Weights of a small GPT-style language model, trained from scratch on English Wikipedia.
Size: 8 layers, width 160, vocabulary 4096.
Architecture: LayerNorm before each block, biases.
Training: 88M tokens, 5934 steps.
Each number is 500 + 25 x the weight over its row's rms, rounded and kept within 0 to 999. Layers, rows and columns count from 0. Numbers have three digits each. The size before them is the row's rms in percent of the matrix's.

# layer 3 attention key, 128x160, rms 0.134, rows 32-63, columns 0-159
099:484474485504520543493486490528500514524464518486481514534507523495506490508502512523504482501496451495526519465521535467537500456463514528489543503455536488464514544459511487474467447481491479502492512523485470555481506476496517503491513516493513492518489490498499474535534551497509511518494492499507499578470482495517469523484514510499483509469475462528530537506556454460491493525498486486492524524490524516488481523488450494459491454512535515512453522479486487510501534473562473
089:508482505516518500529547438434489501507538448485493477503492495494531476528526515508531527502471503508488500431513510479495470480439504481544494472521502499496492525473471518503504475499497495503497491530464485534457511527452528522484488518487537505529512538485547481540498501517489481486487444496526478501491500484532531496498464502538500475533505520502539479551493458508478463526489483514492461517536509507515497478468501463480514491517466567478513520530491502509512533528492479
098:484508501519564516500503476503531480505484518517504529519492477517468447441523493455493532529493529452482542457476510471504505488532500493482567509480487510499490489514537520488445476503464515517512526510459516527498467524519502499498509488516536529478513466492521510472466462559469492510481513512535477499469509465519540531516515487503486466499502476511503476523519495518494499470521513499501491499482487515473468482471503518470500466497482506509493454526453548515571467495547509
120:536532494486458490485475494450502503470511524462506489517492476477502464498497468495499489512458529506509474507525560522448482508482502505533499522434509502453468507475515506501495506506459514499506533494537525491455456483506501490508502462533487480493489498504501527516567510476494486508463516480518493488546536482565515513497497488516533500537488504547447551519520525492528495540513498516495517521484513509498496460476480482497532471508465486473560499507518482544525518463520527
088:531549491517514516526482499492475423483507474474503496504502507523526513502484497517518527536482482480441480506469511503526510543461466504492501536504477520546495505505471487521471500500490520485501450506500506502472521508495507489503497525466497503481487509536517505449506500512457486531495505511508519489527494470481477485503486478476458486458483520501505456550488516466528524535515491504497583569533513487454483511476516573473549471525502528519495494485514457480513502510527504
102:479537491466514486498486511514503494525519491453490496492505456475519479495505465503540525540506560536480505525476499505496505521492492540480463518505526493514456533514484478484478540511531514492461491476490454516462479502475495486512517526520484497532451473445532528542567502482538508481480485537506468523483524493457444524483513441490498517518463512475527508516456506515501472476552478458526521513547528496518504511491509495472520523504492513512512536465508484486515471494496515
090:466491459478494459500485507463481455528474474518516518488517505545490537555506494546473503485500518504540487473506508468528506511496484507478526544458493445511438522488509491528483479528504482559482522522514534472542484547527509523455465503511504531539468505508488468496511501500519496531531458512504532570499511532481531534487466499469532522542520506497510504470478487485493502484493505484496471476513557492469500514505483489545494461502482480471478495493491512486501503490478529
100:546528495505521474491486522442478484482525474482500542531448507442476523495488517536479480448515526471515500498486446502506522516477474497501487477523518513518472521499523476533498525518477507488506542504507474460489456474514496512505470529494499466479534508552492510468516556493510497532515540518490486552528525524499524496505484465512478545493518493503474501513504500516481536509432511495553509528503468486465503545478487523521499510524482483512522529474490471512480524505465448
095:500499490505511530487511548493501477510562488503532476500487449508506500475460538491468530498496450493496496461509479502525464513475533463502529482453499525513519524491484479534507492513488521499479451477546470516512478512488504546477487510472512515488501540502489500487498492495473523568504516526487517520509513500489492493523493486469469491476417483483509520536504502476504506535480507478517475501506567534500463476511527459512505435514492539503514541488518463519548524522462488
092:480438494524506533499486502499498521469490483480488464503508512461480535496512506470468499484503477531515550485505499511502545472532517462483482545460530495504494491485559520495510506526515484519483518482505479528438466493470518515486481495551477468476486468483513444478499493492457481558469488519487546538469494519529505515516516526517503504484561488558535493497539491498503572521479482472499502498478531495477530491513468533482495526511511506488514476480510471518503526519463497
099:476500484485546494496518529489566459504481491525537473533504518546532472470531512496509499501519515464492527521527496491508544472495506545476515510478506499473493536515495535528513420504469528473537468513460486515465500484512495524516515509479496463501505517519499517492522462497507487492498467499485474518455458525521472488490470517485457468484508467484523576500505518480477552487467491515473518529477507514500546465494493503510511489460492488534538484517507528452492520518467480
102:503492496546530477479467489517500527457539445462511508505524535509502470553541495465526494470504490516514527495487529511467462579470502523554493485512519487529510477493528519515493536479520516456499499475502504502494535482508482516461496498542516498484467498491490511464504535482495525443521486480517511565481508516478522548512492450478505539519445497523477487525510509466515535480508509531525513482478483494499511488496485515481517498485495514489473531440449503493482484503484491
098:545461489484484507478468487455463448479508503520478488491488482493533484524475449486484505464488496546475497570466504550513522473504507505495519479503498528549487490449503523494522501519512484455528514519519501497446548520481534511509448496517477492483460510502491497495520485481539504532519482447485519479521465506545517483520460465458537505525466524517538531525543497477479511511524505550492502465512490502505515532467483489505518501518515479465513506497500478505526493512488535
106:489478507496489510542481493488436541472482501526517494517481517486495509507467490491530513474484523487472520479498504455519518500542501464479469490507509515511502495486474479505540478530517502498512482536510525491499509539521534465473560558478501514501477492529474520521509491519485516536478500522457545511537480481465528475462490541484456507489488511460563418494463518482509515509493478497480486465466538466511488555532523528516460511503473498520516498491538508505514482524475485
113:478516501509464480520524476478526467519498477457520475511482458520499488479504512533469525488471502503481479522538533491508501481554571500483487531476488519511482486513500496479481506532452479491528502555462498470505510496522525520533513487488529472478483504513518494470502545525518527514521523487508477469475451493465465480487502510490494506470534489540507498503521518469479488554474502518574462516502479533504511499547510516468496508507543416511495475503471541507466507498497499
105:527516522475517515510486484498551529489505484492492468491495500493509487491548477487524511497470511488494483496525580482508515459469453525485534519539487513512470526523484505480498529511557477484531529530488485477469479499502470472484478460481487491484504511495551488546496568477520501491533503515447506505528550501498550478469520471503499499481513460540478543485480498453458493520502472505485501529461532534483539465516478544492472508507490480486493491507510467495533497471513473
105:501507471485541469517484534484518474500457494496508481518555456471497520498503520491485505477512496495498520505533493533508520474486503474488496477510480474508525487487525473476454451496527533487506514473515519566511535474482541498524459509485469534501522514502530503546493497524508494535512480491544513498508491493492490560501491530452476485556484532511526499511472500472519500402520522468469464533505499499475487494501466503507465439490533519548477497487503505494478525480512476
104:515506538512514487467493558484511474493486473490506471520525505522543500504511499506507485526483526509495494486490512500490509551425509459528528552486473508486535488522514487518513454514487498465478508460505492525464512532498493513523477498514510485486499500547479502533460538539473508498458501453508486516496442549541488525451475515496450496547494472552465559505504499506500496480520482459495530510481473508474499516462474518500474513523498503499478503455514491476491526535467475
108:507464493514526512525483507486493495487505422494493532491489525542492491510501508526508501478495525446523487483476468477484482475537502479482511470561456428491473536490463524533496500513509517496514467529509490451480512524505471480498503515525476552491488512508526525472495482514505460480560513545479481563520519525481529488505515467531487518528492490515475481486488516550487488515503486485526514480535495505509537484472532526511497510487502508505544493500553501482461447474499466
089:522468458521507509502510500486483482488501520493469544507469490523513508497472525484517479478512502517471474487479480501439456513469477473481508516497496517522510516541515500517503504504488504461510526515493449489511498491504545455503538513527487495522482493565521489513518499504484478543579494489511485498537502502485552471468513484530511544505475500494508488505471457491481475540528549525517477499462512495529493500513546469482513510542520486463515556498428536518492529472526465
104:495500468533480495542547505530491517525485460481489495485464507514487521478504494477496502491500498558505487524485489487488492526469469521482469496520515480542473499552491475508470512518495512474508448493489504473526481485532522513460500516488504489507511487471508538454521509496532515455507509524501548463560499480529516443521499489470485505532507519522427504509461518495485528527501524496493468477444560483565502510525544516484501501471471518503527504491476485533454488531505497
110:487531511485497487485523508501507512521453507488509505576540461452530503535501498501496475516493497523492501518523497472485507481459520533477523518506479511497530512489514518464476498458494512469502520494496542524441529495489558486510493485498468507490535519522490513509526525536500536501513475462489453457454539504494473498529505531502524465485474426475489511531541491489500486458525481519523511524470493490488480493544476487457516471509488490544476507544476496502463486535550506
104:491439491497534491484517510497487536521492550498506507470525522484526502532504539500514490506479500510498505483469477488449510528520488486489504528505498508451506472512496481482487490492530535515455488479520553519443516545489533459502518491469496526573500518509498554555466483485513525505521475490493511498484478490478522478517527504494504503493534470469507512553459483542509541507523506516461486502512507514502496488511509507526429510424490489468519461505504517509475487459484529
114:516497468487515525494536424488564528520463544512493523510501452518516460487464502483479530474505473514475523512524508483497515510521529485508529532473473516543497472482505482440496498491457514478498547506479523501448446460488543530535481517540521529492493464509509460466486494514506475528517518484541517496506504472503472497537494530499531481477531508488499509506526495528488519509475487527517454481486502522456535485500480490514476535488483469497486480515503559508491475487525505
102:514512512518498494513471517493454462491532483506491476495482479529456468483501473484505509491493502482510489465495515527530506545540517494498491502520491513555529497509528537463524520538523507494497452494498511542506467495501497523479531506495478511499471506504475473507519461439472520497479501523472498521483534495502495514443484524487552520529497503453541488571454524496508527503466553483471530461417494497493458515506564492521488494490498501478492513500532521506519517520486517
112:427488505534473497516476508468515544501503546538529472483513527494495491481468530485480516509533503510526493523525516500513502492494565501512521472516455471463525461531506473484505515473489491532491479492484507489446492475526471561532497478531503467504519474532525469512516462469506489535477492490526490449481528534543438520505517558513500492472522487498462504495549482520486523512512492497497469494507514510483481504519462511492522481505517500492471481523526477462493465519531458
098:506470489504524548544489514498530504486495505500454494477516564495483492523468498462491509479510485467532497490484502453490526455539518499473483466521531471501473478513501517493496510477515506520484493498482556478561505525521525478476513517443478539557515468468526481534491492487497543546484491540508488517500489517519473502489487454518512515475500479475519519465517517497474512556471503506511468494494468478492514510492513504549510505491467532506524432503530512524514546456475478
110:522515518506535507506476504498451496476498494503469463511501500508511484514499491507503519501495505538464494481473514544508511550438511471544506475552477487535475511487504495515503539506526460534479488480511487529547510519500504472480479531493467502514465484499460488499499498506517504478531488502496520498507530495460520500506486458555511496501443514538492526516502514512522545505505484497485537436466523479508487484440527485545518477489557522462552522469483449502510486539506452
108:488450500520501470471468529515463532486513438504526461483490557533537467477511535475493492449525502519510509464479504516448519528499522506450487517489488505557537478526527489485508503512487531491504516477516496528447491513510481484491503527492457507537507527547516504506482493542510479512472486506502504495516539458529478467458515518465469478522482491535490515494524547487477473466498505489460541522477529493501509505493530498537513465453480514477494514521538474516481509520476498
105:480517540512519500503453500521500504489514463486470509503485514508529529471528510513549493527535494505510474467504499510511476491516476494467463514511488486510551463564491495504464491502586505513483485464538481491520495529506512504494493495488485540504493538512488478517512496445466477476521485512497500534531555492506529477532477435518496500470501495467482529451525508490511501451502517472445529497513475491516460499512505502511475524479521529489500545506504494492497435525444508
096:500545503546533509522506478486514481517465476501498497519454464502520471489489540525475507487476527509528554477510480496551505479509528529520509493478477498524493538489507513482541466467482489526517456481464513438482503478519502491560535508463476518495523504548488483466504531530500530485493477446530502454530489464454490494505498523453485509497501478486476500496497511492497532524490519504486507538535496493512497495527487445522500489520503455482481548524473468524478520451523468
102:456472484500502489469494500473484487482495504492494483509527471488511487503498493473495504512494448553507568468505479558503495545460530507521466481500459553533577536514486507492451507451506490509478457471498515508564491504516513557494503534504497558507503510501508508513463492462523526501490477514491496468517517451507486499502514501514498439504472517471531483503510513511505489470494485543480515513505488502478467490499516490504535515512485540483456537508511468531513493476503531
# layer 3 attention query, 128x160, rms 0.15, rows 33-63, columns 0-159
097:499533490536508507496507505533493484525515534505462463475501492510461537443515498463518481511518493478483516522529501469522486503538504531477502525507474501478530494562473509506530493497460477498453515483511459492542495536505487489487549499511459519504496463479506521505510538479504504538524529508478476494508504532465478497481571517483477488487492493551432538460491480467506488490488499522505552483467482514475519510514456534523459494516530493493490521452468512525498498453487529
091:518459487539462512483489509474441524510522502505508479471508518497519529528457494519486526476505457546504535559531487474503525454522518490499489475531511517493501482539465484437529495536519511489493488503493476504505511501488506504494480523489535500515495518525484542525492535510486502473527476481447498500488501498523434513485461530510490484519510500496523538474494480511498526511477493508501461510532493481542552496527450464519422505468505511482508517472507484505461548540478499
113:506503504530470529486545455466490494516507466524485530469490486536486485493503522457498491465549475488466515547489457504519507522488448473499485461559487491574516496491497495549468510537553531508506483477541490511545522493505511483498517535469512490508507478482505483501427507476521486497498457500507509517500494535463475537524480489523532529473480470456475498506508458505497486505500529484510472475536509489485468487495534505520496501519525527507475539474497501471507523545485496
092:457449471536502452477502494498507526549467495482490515490494523450451513504524477501525543514495518444544496487468495516537486512491493495525467495467500510489554499470525471498490498492484470505486535472498529477493454494482525489488497532504457549498527502506461499563484492475492482503511537512477507492499485493513488475501544514547511489521461501464515547477472489478504477458489534526517484493544458482542461492512481507514494525514492497488532553525510542483527517506493522
101:523482465521509495500476463487455481453481502544535531524484540512465534513525509515471503468504474532471497476490479499488493510496463482522524476471468520515529474537453523529456462517525502477514526502508519516518540518492525476500510507473531506469550545528477497505470485492519507542529465460490524507513472498490515503500481500532479485467464471507495516520495501510532527527497494533455572507481522532502463498517498511505460462500538512443470498483539494474533513489492534
094:531531536529487558496474484513526495466491518476501456503527497501463471493490475486524493504506480489473526536527510531479494489517516432549506465575471551500552491505521446485467501514469511487487492500496467517500535455487511480476496523472517526451490511500509530451505493488502491477462482507471542515469531452495503525487490495482466524499499525511533477469470551526484531492494523512486463506508474535506528490501484474472522494505503519540513496509494507534487480527481527
101:466501461540457509495520502525523446529481508467503483497497497504486483501532493473522477554482488480512491492505539557493471508511503480548478516481484528510529471530500502508543498510542532521511473501490523478511502514495524457491519518536472506497461523485506553508549433485501505430528480470465537509465504472529518493488489500454517489519531513497507480531500506491535480494528540472486526492489525482517503455494541460477464499511505500465505511512484548458520496484513473
101:482502511526521464483507495505506499482527527460458525513458534490503460520526512507501478533487516493453513552501552478485540544510466526533461493506511490509517465503528497494493495519497508479504507469479511510491507479491498507470502463488521520483524445505536518521476489484466460470475487534515455500486521517492491467468579503535547489551525500517472515481480449493505460497503503528453543546515454489487517500504471527511514498484507477508502542512510541475502497469533526
099:546526527517467502519564511455522490518504493480475512469498507485507484512474498475541512494515530501457485523527519508489486495505494482527517457510471510495517540537486446509523494481464504489579503527497490464482500443535518471561507509501503493501490513486483541467477502481551510447488537499482470528509485495526518460499489534476472496517487483474438497488521491516501444512531484476476519520517503494517502555454466505487491510506462511527502490509523516519524510513508532
096:528515505447517503517529516499478511537480491508494558488494501490516485503511515503469502498488530476479511493494454512511494525535468441490483502476512549503495489514482487463464535503497494519481535525490496480481502498540519489471495449518493490526542489494515562503485514523425542486456536491495487493441468536524506517482521499502515509527508494484549478505505548505520519557497481471539448540527489489497458521532469461474490488478503516507475499466468502502492502495544525
100:530515548520536451527481529492475480490473522502518533532501421517497522505486503479514466508471505518524476514502481537513471475509485522474478486515493488490528490478461509508517459548508551528480510488517479524551482510454505500530492514483514481511466541524468493512522482504496466477504501491526534465522486488533492498449486482469463483563513497487497474517500493499496497482537514552489509499477480517514452489509520467509476488505501452497502531521555459467528488470495545
096:491498517487466460495498519580470525526497466504477516510522478439489462524521462491518520486508537464490473495546519512481482541478469520560550528507501496476485529500514480488487498509527527502474512513471482516532450492475487469475486533471494499490474483449474481535497518502478532486470492543511456514492479504485471515462522483520498477506505529494479519507438467498542479487501533500525526511503509520516490515525502471479558514504490532506495506487520489498498468565524497
100:489538489462533520491479492539562468527534476433496512495492555551509516506450492507506525486529477484507516466500522506511490499523520505480524515504530487456493469487506438496504487496461441446506503468496486496500475488494497537514463459518498489502511494455521496446511465464512495483481528448515479493479501501481510476511490472517490500467510517532481540509523476536489498510487489485483539551525528538496543515493522511471494492502516505505546469541496480516515496525506535
107:511475496488552507470506541514485515488520531528516512533521523496507521529448496511488505507454532511494452531464487573456507533473457511528493480490509498495482484486504497505491522490498506515496495512530516496438526504486464496479505529487454541475550504506484464501484519488494459437489506502488526494518508503518503485488499475542537472486509470495501548534496472489463537541487522494499486489503459457477538515492465476524491558481478536485509512450477487514513515505543498
105:462493498498460489480513533477454469448494530509479504546506444499523544529472521537513483507542508516511508507489452498521490504498529459519509460488525517523515526491505518523490486485478491511498506496559559464541551487502520529501510515508470494544514506481457482461495471513500481527493494501492506481485473548463475506514481499477508498488471527461505449492496506545509496506543484500514482462525455471496469503518488467520535506502502549496492506472448535516483519481539516
096:492490487508463526493452486539560562508511531504457511521477558485505471467512506493549504545493469414537492459465488513509519503490500534493527489497500547469528472529502517482530486498485490531506487498481493478492494508489495521513530479471498488461538489512489477462491485481536504516496575470485485482500498446515486514524495503473523520474548485468533513469500506523473491494486488506475478487504489503505490508539514505461499511512488539521492473439507516504509464521516508
094:518465478520499507518508529489505549520541489486502487486528480492546453490522519476513497517501492485537496526486455518486506515535490514527517507472494525461515493530463440495449479508560511555522465514489482486517494505503522478439499476493487547556516483492533506501520496479502523488521493514487482435450526473520481503507518431471521469468511510473524500521515522478523500485526524501498452485505532511520476489532485512501507489489495525504492516527501472535494488442502546
106:531522452482512504540474494516467510502449525504500525522470477513513528488484515495487507518482479478529551525491526488544460472452492492529503476508501525570492491528507484503513508492497482514485518539518505498541510456510491521506487509516453448481514521510472441495545518495510508502487502477477536455447502550504515483490458532480515501511492556515491505528476496453511519496511545515486465436498483521504474479525500482509493470544510484480472529515461516514512527498509469
096:498494486500502450468473495519512487477502460530461467497522544556470505511509481526497534547508495541526472483509519488495470534492512494501444473511549527500482523502507503478484497474529477500490487491512497497487472492454482526454507524502478515498545480507511507520529544482529492455472471495492515500509496483507505506511489509478537472468511549525462504460528525509520519459466498483511578488569527493450521484472453532524468510529482480528515510475485474489519499515497500
099:543518488481464527499448508491480486495551494499507521519523513528494496494476513502501488476500477488497443490457519528481493512563532492497477511498482520446520515495509535501546472529476470491455512496518474503510527493481451504512500452526457487491474534507484502491499487508487507471521514513476515504505511520472484494493456530500528503516497509506501450492551462469529462488493481477511545492505458563481533496482543499518494462527540545498497521545512503467536498448461496
105:490441496495521518494473519513518501472492495554474489459522511457476528476543498487533510503506489526510507484474477519499511512511494492521485535471502471459486514509475489515557508483504501529498528501518503457533533554518453526492482499485530466541461500457511460536502483505509500511469503503516490556521496493511510511504480496474478488550501478490556516456477505541427490522458501504493491503515518496539528508460482491483520549503494508511459463448543519486507495476522516
108:491508509470523528515485500502513491515498498472513484527463515502515542461519507525459501456528523498514482484521480496513515462508490475479523473425550547496465498538532454508481517485492494524500458500483470461558470489522479513491480527493538490493506464469511425485507478529509490509460551478488519522529490493511471523495485520489464508529477517527540482496469500522546508472507453488524499471469519525506495544514525529492485509540549491532512518514517491492475502512493463
097:511492521523479518520526496530469488472511492533491466525516513493464496585475507530492522523454511539488513509482485500481521492543484523481526439510525512449481546503510501502493481472517480485500518493508503504498538523478430484516505493468502512475514508474494510538477480523462512496523464513445496495470497486480476462481485515459484525492534446492489525477498514507459503538483530508530475499475480465535542517523484460521521501502537530533483506475507504486523471561498518
093:466488534507510467512494510520539493510516514438513513470537538469485521527504487475486471561500494537485467480523504484524475473493520528462523484488502496519505468500434451455498460515506474493522475489518471494510491481448487542491523478503518470494487519498508522487485472526495500520522517470519492511539473501492499506547532523520519558541518465495442484505510462501566482520477516498518531518534500506525469502527448471494493480489520529522468481512514500486494500534474477
097:553495464441483530495549487511505500493462540476431535504497472485487487461548461491498465496485522489485540513477472507513563483461499526464517540498525500525462524490517534486511503479495504494514522537492536515525532493478488470487479491494495517477528527482502508502483525522498480481521489485493516543470499501521524499543514493508515527491485455449525472515474478537489459533507520528482527537495514443507526518498485501498504561495454491487509471469525528481490505506506484
100:517547497523481499529574513485499511510530519507530524528464478495511522463503539524537452503486532497507501537487534502472473482472459444490485453489504487500493521489545466533487498500466476487516502488492497446479555494550484523489509478497504469517478526525510473446508483521522517474500513493497532485497489530494520498507534550480488522471506503503465447513487467539542514476529459484485519491459500512511505505529484499511478506486494472480516510524494534478466458540461510
097:536505457484490468485480533537517503468502507515476519473499501524501498497497487470555496504510484488556501454516495461510482482525501499540461479496506535541517500505483467527469468515524532463515470458468482502503459528505522526525516524491526497501516554507518514510534521486518516524519499506518480499496481448576491497497513480483524552500483526498487437456468470469488474444507517509504513522530469479498470507467516510473526476495506501515496536533463515486481555506484474
113:516494503460508539494514518538516539544476551466470522538527499526453502515485540530494499528494511485514485519502512509571507508490482508513546544508521505492461525488501487493467462542518474450496465515473496497487504489511491541497543454522488501491523482480508509526475481461529495498481529480494495475490488510533483511505447477500541475520502466451494500487464436490541449514535512477467485490532478531494483498471484512479496488483533523547500501507506459486510519485525479
112:502503462477517487505510554503487518496505503488569466483490496533455486504476512470511513536533499533481501502474527461507468491445501523534509503481524486520487505415489486500525474509470511501478496508504524535514533459535500484507507519529530464484499538488467488490466449516511513480491501494524489490489470512508462560521489543515522502487493509512524485524503492494546496494530473498499511492491522482469486526489492497506537475510472513479493433545502497509501585448486482
092:480496469506521501527494523544513490490490535469511491482557534531491538518518502534520501502472463491521477542505521554463472487487511429468485505565515510539494479493478477505463501520487518524477532551519491495463508473461466498485486466515505474464480498478483557501488529486475483501506520521475528523488473485532496493495498521501538493525514551494494515501546507482459476514525535501465464514515499478474485508478519522521481500475524504535529494439525482454524486516500508
103:462497526530555518510478557539546534522453514545461485510482497521480475517553507524504483514549505468467490476521511465469518489468513505472522485479515473501472490477519502520522455524514524449500530479488471532452540487433495500526503500504492495490541490502465489514468504513465441548486513480506487508525530515473509519503516506513525510531461504526495488496464488489525481480519520460475452484528512477505520488475516474514505498484527485533510506498482517468522507512531490
# layer 3 attention value, 128x160, rms 0.285, rows 32-44, columns 0-159
092:509485464497509483491489501485506490518507480468492484498505525491484511528528488519501491517478488490501482532482497501525517485465520512477508517499511536505549519522537479497477464506474461521451492500511541550541481471530524478511455492525492486506534507443490505525509533471519509553507493493523483490509486493511499509524507525504522515495507503503520435478488514517470482540499495518531458485479509455538519459473459490480562477521530473517521576491508545482476476502432440
087:527502481530507540514491470477519454491542494540521479520492482482499487537534513474500486496503447483494507465555531534506537504495511502495463491478500491497464503498454495484531484503499498528458505488500506485494451480501536526490553515482519473439489484500534502537520479486478504481451491521487511516499491526470494498491525460465465541502507510519489533494512500461507469481509530487482528509461518489474490522487512487566520513488468496475487485532545478520455525578539492
100:476512518515461498520505468509520512499485487514519506475515544510510498482523507472502476509491442511506462463490523520504488515474493515522497487533535514532504566498488505480542519517485512463483497482491520487518462477530508518459537477537504522505534509496552484501480464467500485522527458465516484466521495531497516476515454494475533455495460498497549482518503468564524485531495536518531477521465515495475536445472523495462521479521542455503502490495524484471544488473473484
088:523504476504539526489545509457471489532506536517550491500484477481501466537511512487485513526493493511533490535467528519479478527496504516460482537485485467474497517514471491527523502502498522516500491471511533500509462530496518505527481513461519492475493488479490535503517486516505517485447469518471500568504521527494438510442480465501465475476497526464480541517499488520516526527522511506500477506489520456556482548457483521540491447523463484508529496494484529459482515523502464
083:477434499541499539522475512504527535512500506504490498528506492490472538503498496514483476553487499532528495494497523473526466484440505520498524499505501509468496541524527464506475493514512499474495507472529536475514504500520489491494495515526468514514564503480505499469511481462483542533479517476516459487537487437556535484506488508517554501495490553501491451500486467478502500512467489555489498477507516471497510447502488486425533489513501513523484509492520536473490466524487467
083:519465488523544523510532484490499477482505522482533511521494470458486481553467536475504507489507492535486477470536518504472472477535507490465442492455481525473486522504497535483497482522540491471500492490508486502484450537494505511495534481496540520461522495514505506464520510514484523524514503459525505519460511506461488522451503482514495540480501498480512546475520493477471515499530493526482512504498464506515483502478519501579498558501494514474435520518489477511485545568496486
089:518537518484477517530495483473562490490513504482511500511501530546488540487482487462486469491466525527432516474544497486490479536456506478516447508520541493498503505534497507494528481493532459506491524490563485487497469502444486516504542464519469481519523559499466490478503481513532432501500498477530542463483484506534478454474499479502474465509511523518508470503519514508513502504509533487479474519503488515481504509514497477513490489531539479478503470457523514546515524484496532
082:489511501477511530471538512472508515516531447521517498489491514497518495524510539522495507513521495481488460490562488485497520484528511478519504439452562514480525551471436492487497531485526481505514496477479471498533506499525522470509459458476500545446494512505489486514517547483504464486533513497482505513478497485490492509499484520486471530493517549539490573514529478508514521466508492474508477517506519465461496491499528459537455499508445504491513479500477508473492463514508524
078:497524489525517492470478509496528497444473507468486513475491548511519531458518473487548520503501504512482517505553449494481456502498505468499500475506496509577486486557496479518509487475475499505569489497484501492522478506490505496461471468504532470477504474497503488512474545551534510534504526481488498486523497517475485507483451500492495500502493496508493508509527518540469444460504497526495461541501485504511504490501481486476521536527524516480534525568473495525435516473481514
085:510529482532510520494518511510545514513473438466518525506469496538528532501505488524510524548529537489505534485524517500507504453471501479527546510478470513468470484508491509509468512522547499468507488493512511483442499531483479503497476506474435532511519490476546493533465488503486527488570452503501457502479496528484520521490503512495488473527490478538508493492500526481473492557475511498484482532514480435508507475490535483491488521456545484501476521490502511463492516465466506
089:542462504476507447508496500492495501493479518498485494513477497475485464528492501520480479505515548498543529515480534549525462523463503529499501509509494476504494485557557449527464445478491493530542496503520518531501496475463521489526461502529460536560495482484464510531468510492512511505497505518498534513489495535544527480504506479562514487494517503479511468505492515470516505551468502493506492537479509465491480456496460489473487490477498505537496517501508523501466463440481475
083:495512523552538513496493472442512490520534523536513510471487461467481512509511523488454494513462559508514496490510472511459492493505498495505482520498494515480461476496500493481527508550494486494546488478501478529491530514505489489443446539497544486482521490499505558518546483533491563467498442469502515493483501512491474512523526494528528476512540484493507511482512456507512507487530493501513497472478451484513498512459499475522507500497548510455462499499442546495498523519499485
087:482501509501525497459512528507491494484508494568507513484518502512480497468447484504494548501497536483544529524489528507489485487479480505514506568506491468508529465523502441519496518486491534501489525493522475526477531516515521492507444514471513474503526501517466475467514439468519485494465545478513449497521502524504498536478466491505525477512505503474515486526498519488462498546487470522487503470505514556513533527498504467489524466484493443453521495481543521478492529556501486
# layer 3 attention output (transposed), 128x160, rms 0.331, rows 32-43, columns 0-159
094:472456500464441492461516472499477473490495518474517527471528480520446554509494494485507527514492557508486497513504481541515511474516461463524551499513534508521479507514516496491485502530485529516530487506517526486543528501485477492474529522480522494520498514501493511519484486534449517483484477489489492558464479512495493474501477489522500536488459478472537524493473480477544476525487502487479459515517503545514496546515511458494484526513468514502448474488504467478534522574520506
087:499478502535498504536451551512488533483506499557438471533515516468502471514443505532500497478492546499501472540476512481501505494489480505503514449527514489494514510478514519520505499509500479474502486520516514519464535512474457505502477506515482492493524510505509452463477543511536466515577482483503518499564513511501512509501508500505492448491482490511535534508463469550502544496472484486525489467537488467486478479509455524490494481479485517530520515446551515488480484506491492
104:457468478462483507461508502484494473526531523485510461462487454518490498517508506529536506446494479508545487493540469504482539546539505512518530551515519510487507520494499491508498458481527509544534467494482468479455528528490450470530482513473510522520456513492480511502474499492516493497495495496529507530485486494502474496509511476535547541457523487512501488498451498469497486520505523467486477514547492498551489529488525499478523531512525513498440498471476502486456541504546524
091:507488512494474489572496536513488469502477504522441499529503518494527552481491494508489531476484487552503538486525464493536525472486484512503537453546494501497539527487499495484517491501485493452541506505504475506520546472480503538492516537492468525475501461488504478522493526486502464548542465512482487463529511501531490529488486514492518512566453436493498497511445509513504486483484477529505468491480508450459495459520490470512516501505490518508537497467490506498511487500536490
085:491531496460485501487521498476466472535501456457524498492495508520470507532477510493501544463471490484476495482521463525499509530536499477528509520482560539522474510537478510470490491485492511531523497561494511512539498484478511513489550494460572526525470515524464521497487503526512504472496512532485520547445503511486508493498509499474476487457460459487511485533500505505488513505502483499515468543482484485536446561487524487484530503486479507493440511525480462478480529503499516
081:503471497508512505518434515534511490474487485520504420537492509477532486499500497514483499497507526524506495533499477522520547486468541496515513476523504481489499516512510493496515538478474517481475530498503537532477510481464453525510489487511474495517470551508483450489515488493499445498514452538485503457494510554512489489500472500548466449513481501467544487543498495555494520510477520503484494491507492491492493479540461533491521485485497513527565509474529505453457493519490542
089:488467485480511520499502490471505502503541494485460504505483480503510466491549499522490508545493494441520459472451533517491519525544534528503499535500505524472492495480472499504500502527457518498482469546462490480475489523509498508497454489533516536497493477501568502484493463534438520503479496530488541525507494488538485526515513479477479518553534477471510508516451485496511463506467513505457498492551503491533514508522536514490483527517508523524504536466467482501485480498427511
085:528520499489515524492480509502487478479480558520450516533526481500497496473542505464515477442503504527536491530510520470500498487473500515522477477510467487485536463525524478512499513488473498523489497505517500535472497481524482528479512541517480475451524481518484471511488498542519470506472513525549519496506526517522493487480512486557519443493492504467501513492477514501469451478491494481492485437435506496533553458528493524498559509526503502483496501503463556486532465509530494
084:502454428515492535553451506503532517511508483480476511503511473516502522484503513491485470523477460533511466524517512487506497503474475495519525501436497477497549493529501473493490517500494502509447507520522497482499471491509462542544472502488494502481501536499488518506540482495490529503477484500572516531545456486492480491558477497489498524520536518510509496484521473457527501495520564466515499495483501550469512519516509488488499449511515475499460499518481513480506472448545510
084:447458497507528487541481466492517476530529532475475542468536532485491461488523482479533503491474493529517482501511519520490473479512510524472531513521505449494482469505477483475480483479482554457504481511496534522554464515510488497524479488481536456483488520506498519507525511467508499488463509486532489542470497510563551496496489487499510505518505491463508498536532498489489489451536492524460488527530489532487514532491471515525567525504480500504532462522467464470502523481487482
085:514491503490508518501545456499473491512519476470478521467570538498488530451492498489467542508483526502478505477501485512531505503578502490471503496488503495486484524456464501476503512479496493487468502510493510477526468513500526504456546559459533512533490462461535552479540470512489504489491477454463443531504499457523516468478498512520491493512444481518505502480488477530531487536518480552514539485498540523487485511500487496471498490536508499476524508515507499531507500497521512
083:520495471462536518487496464536529510456444462505525485517513561495498490507466482549525549533471490514482543492511514488462502480449471489473531516475474565496521506505494509493510497491505492504482538522490485512503483485500480513557502494472497499506507522473484468523499547479517460547489466524454491489490489510508504495514494506449451548523530484513505536488497504513491517510477534481492493532492499520464542493479496525494505551503492496518516459489481475467522465547514463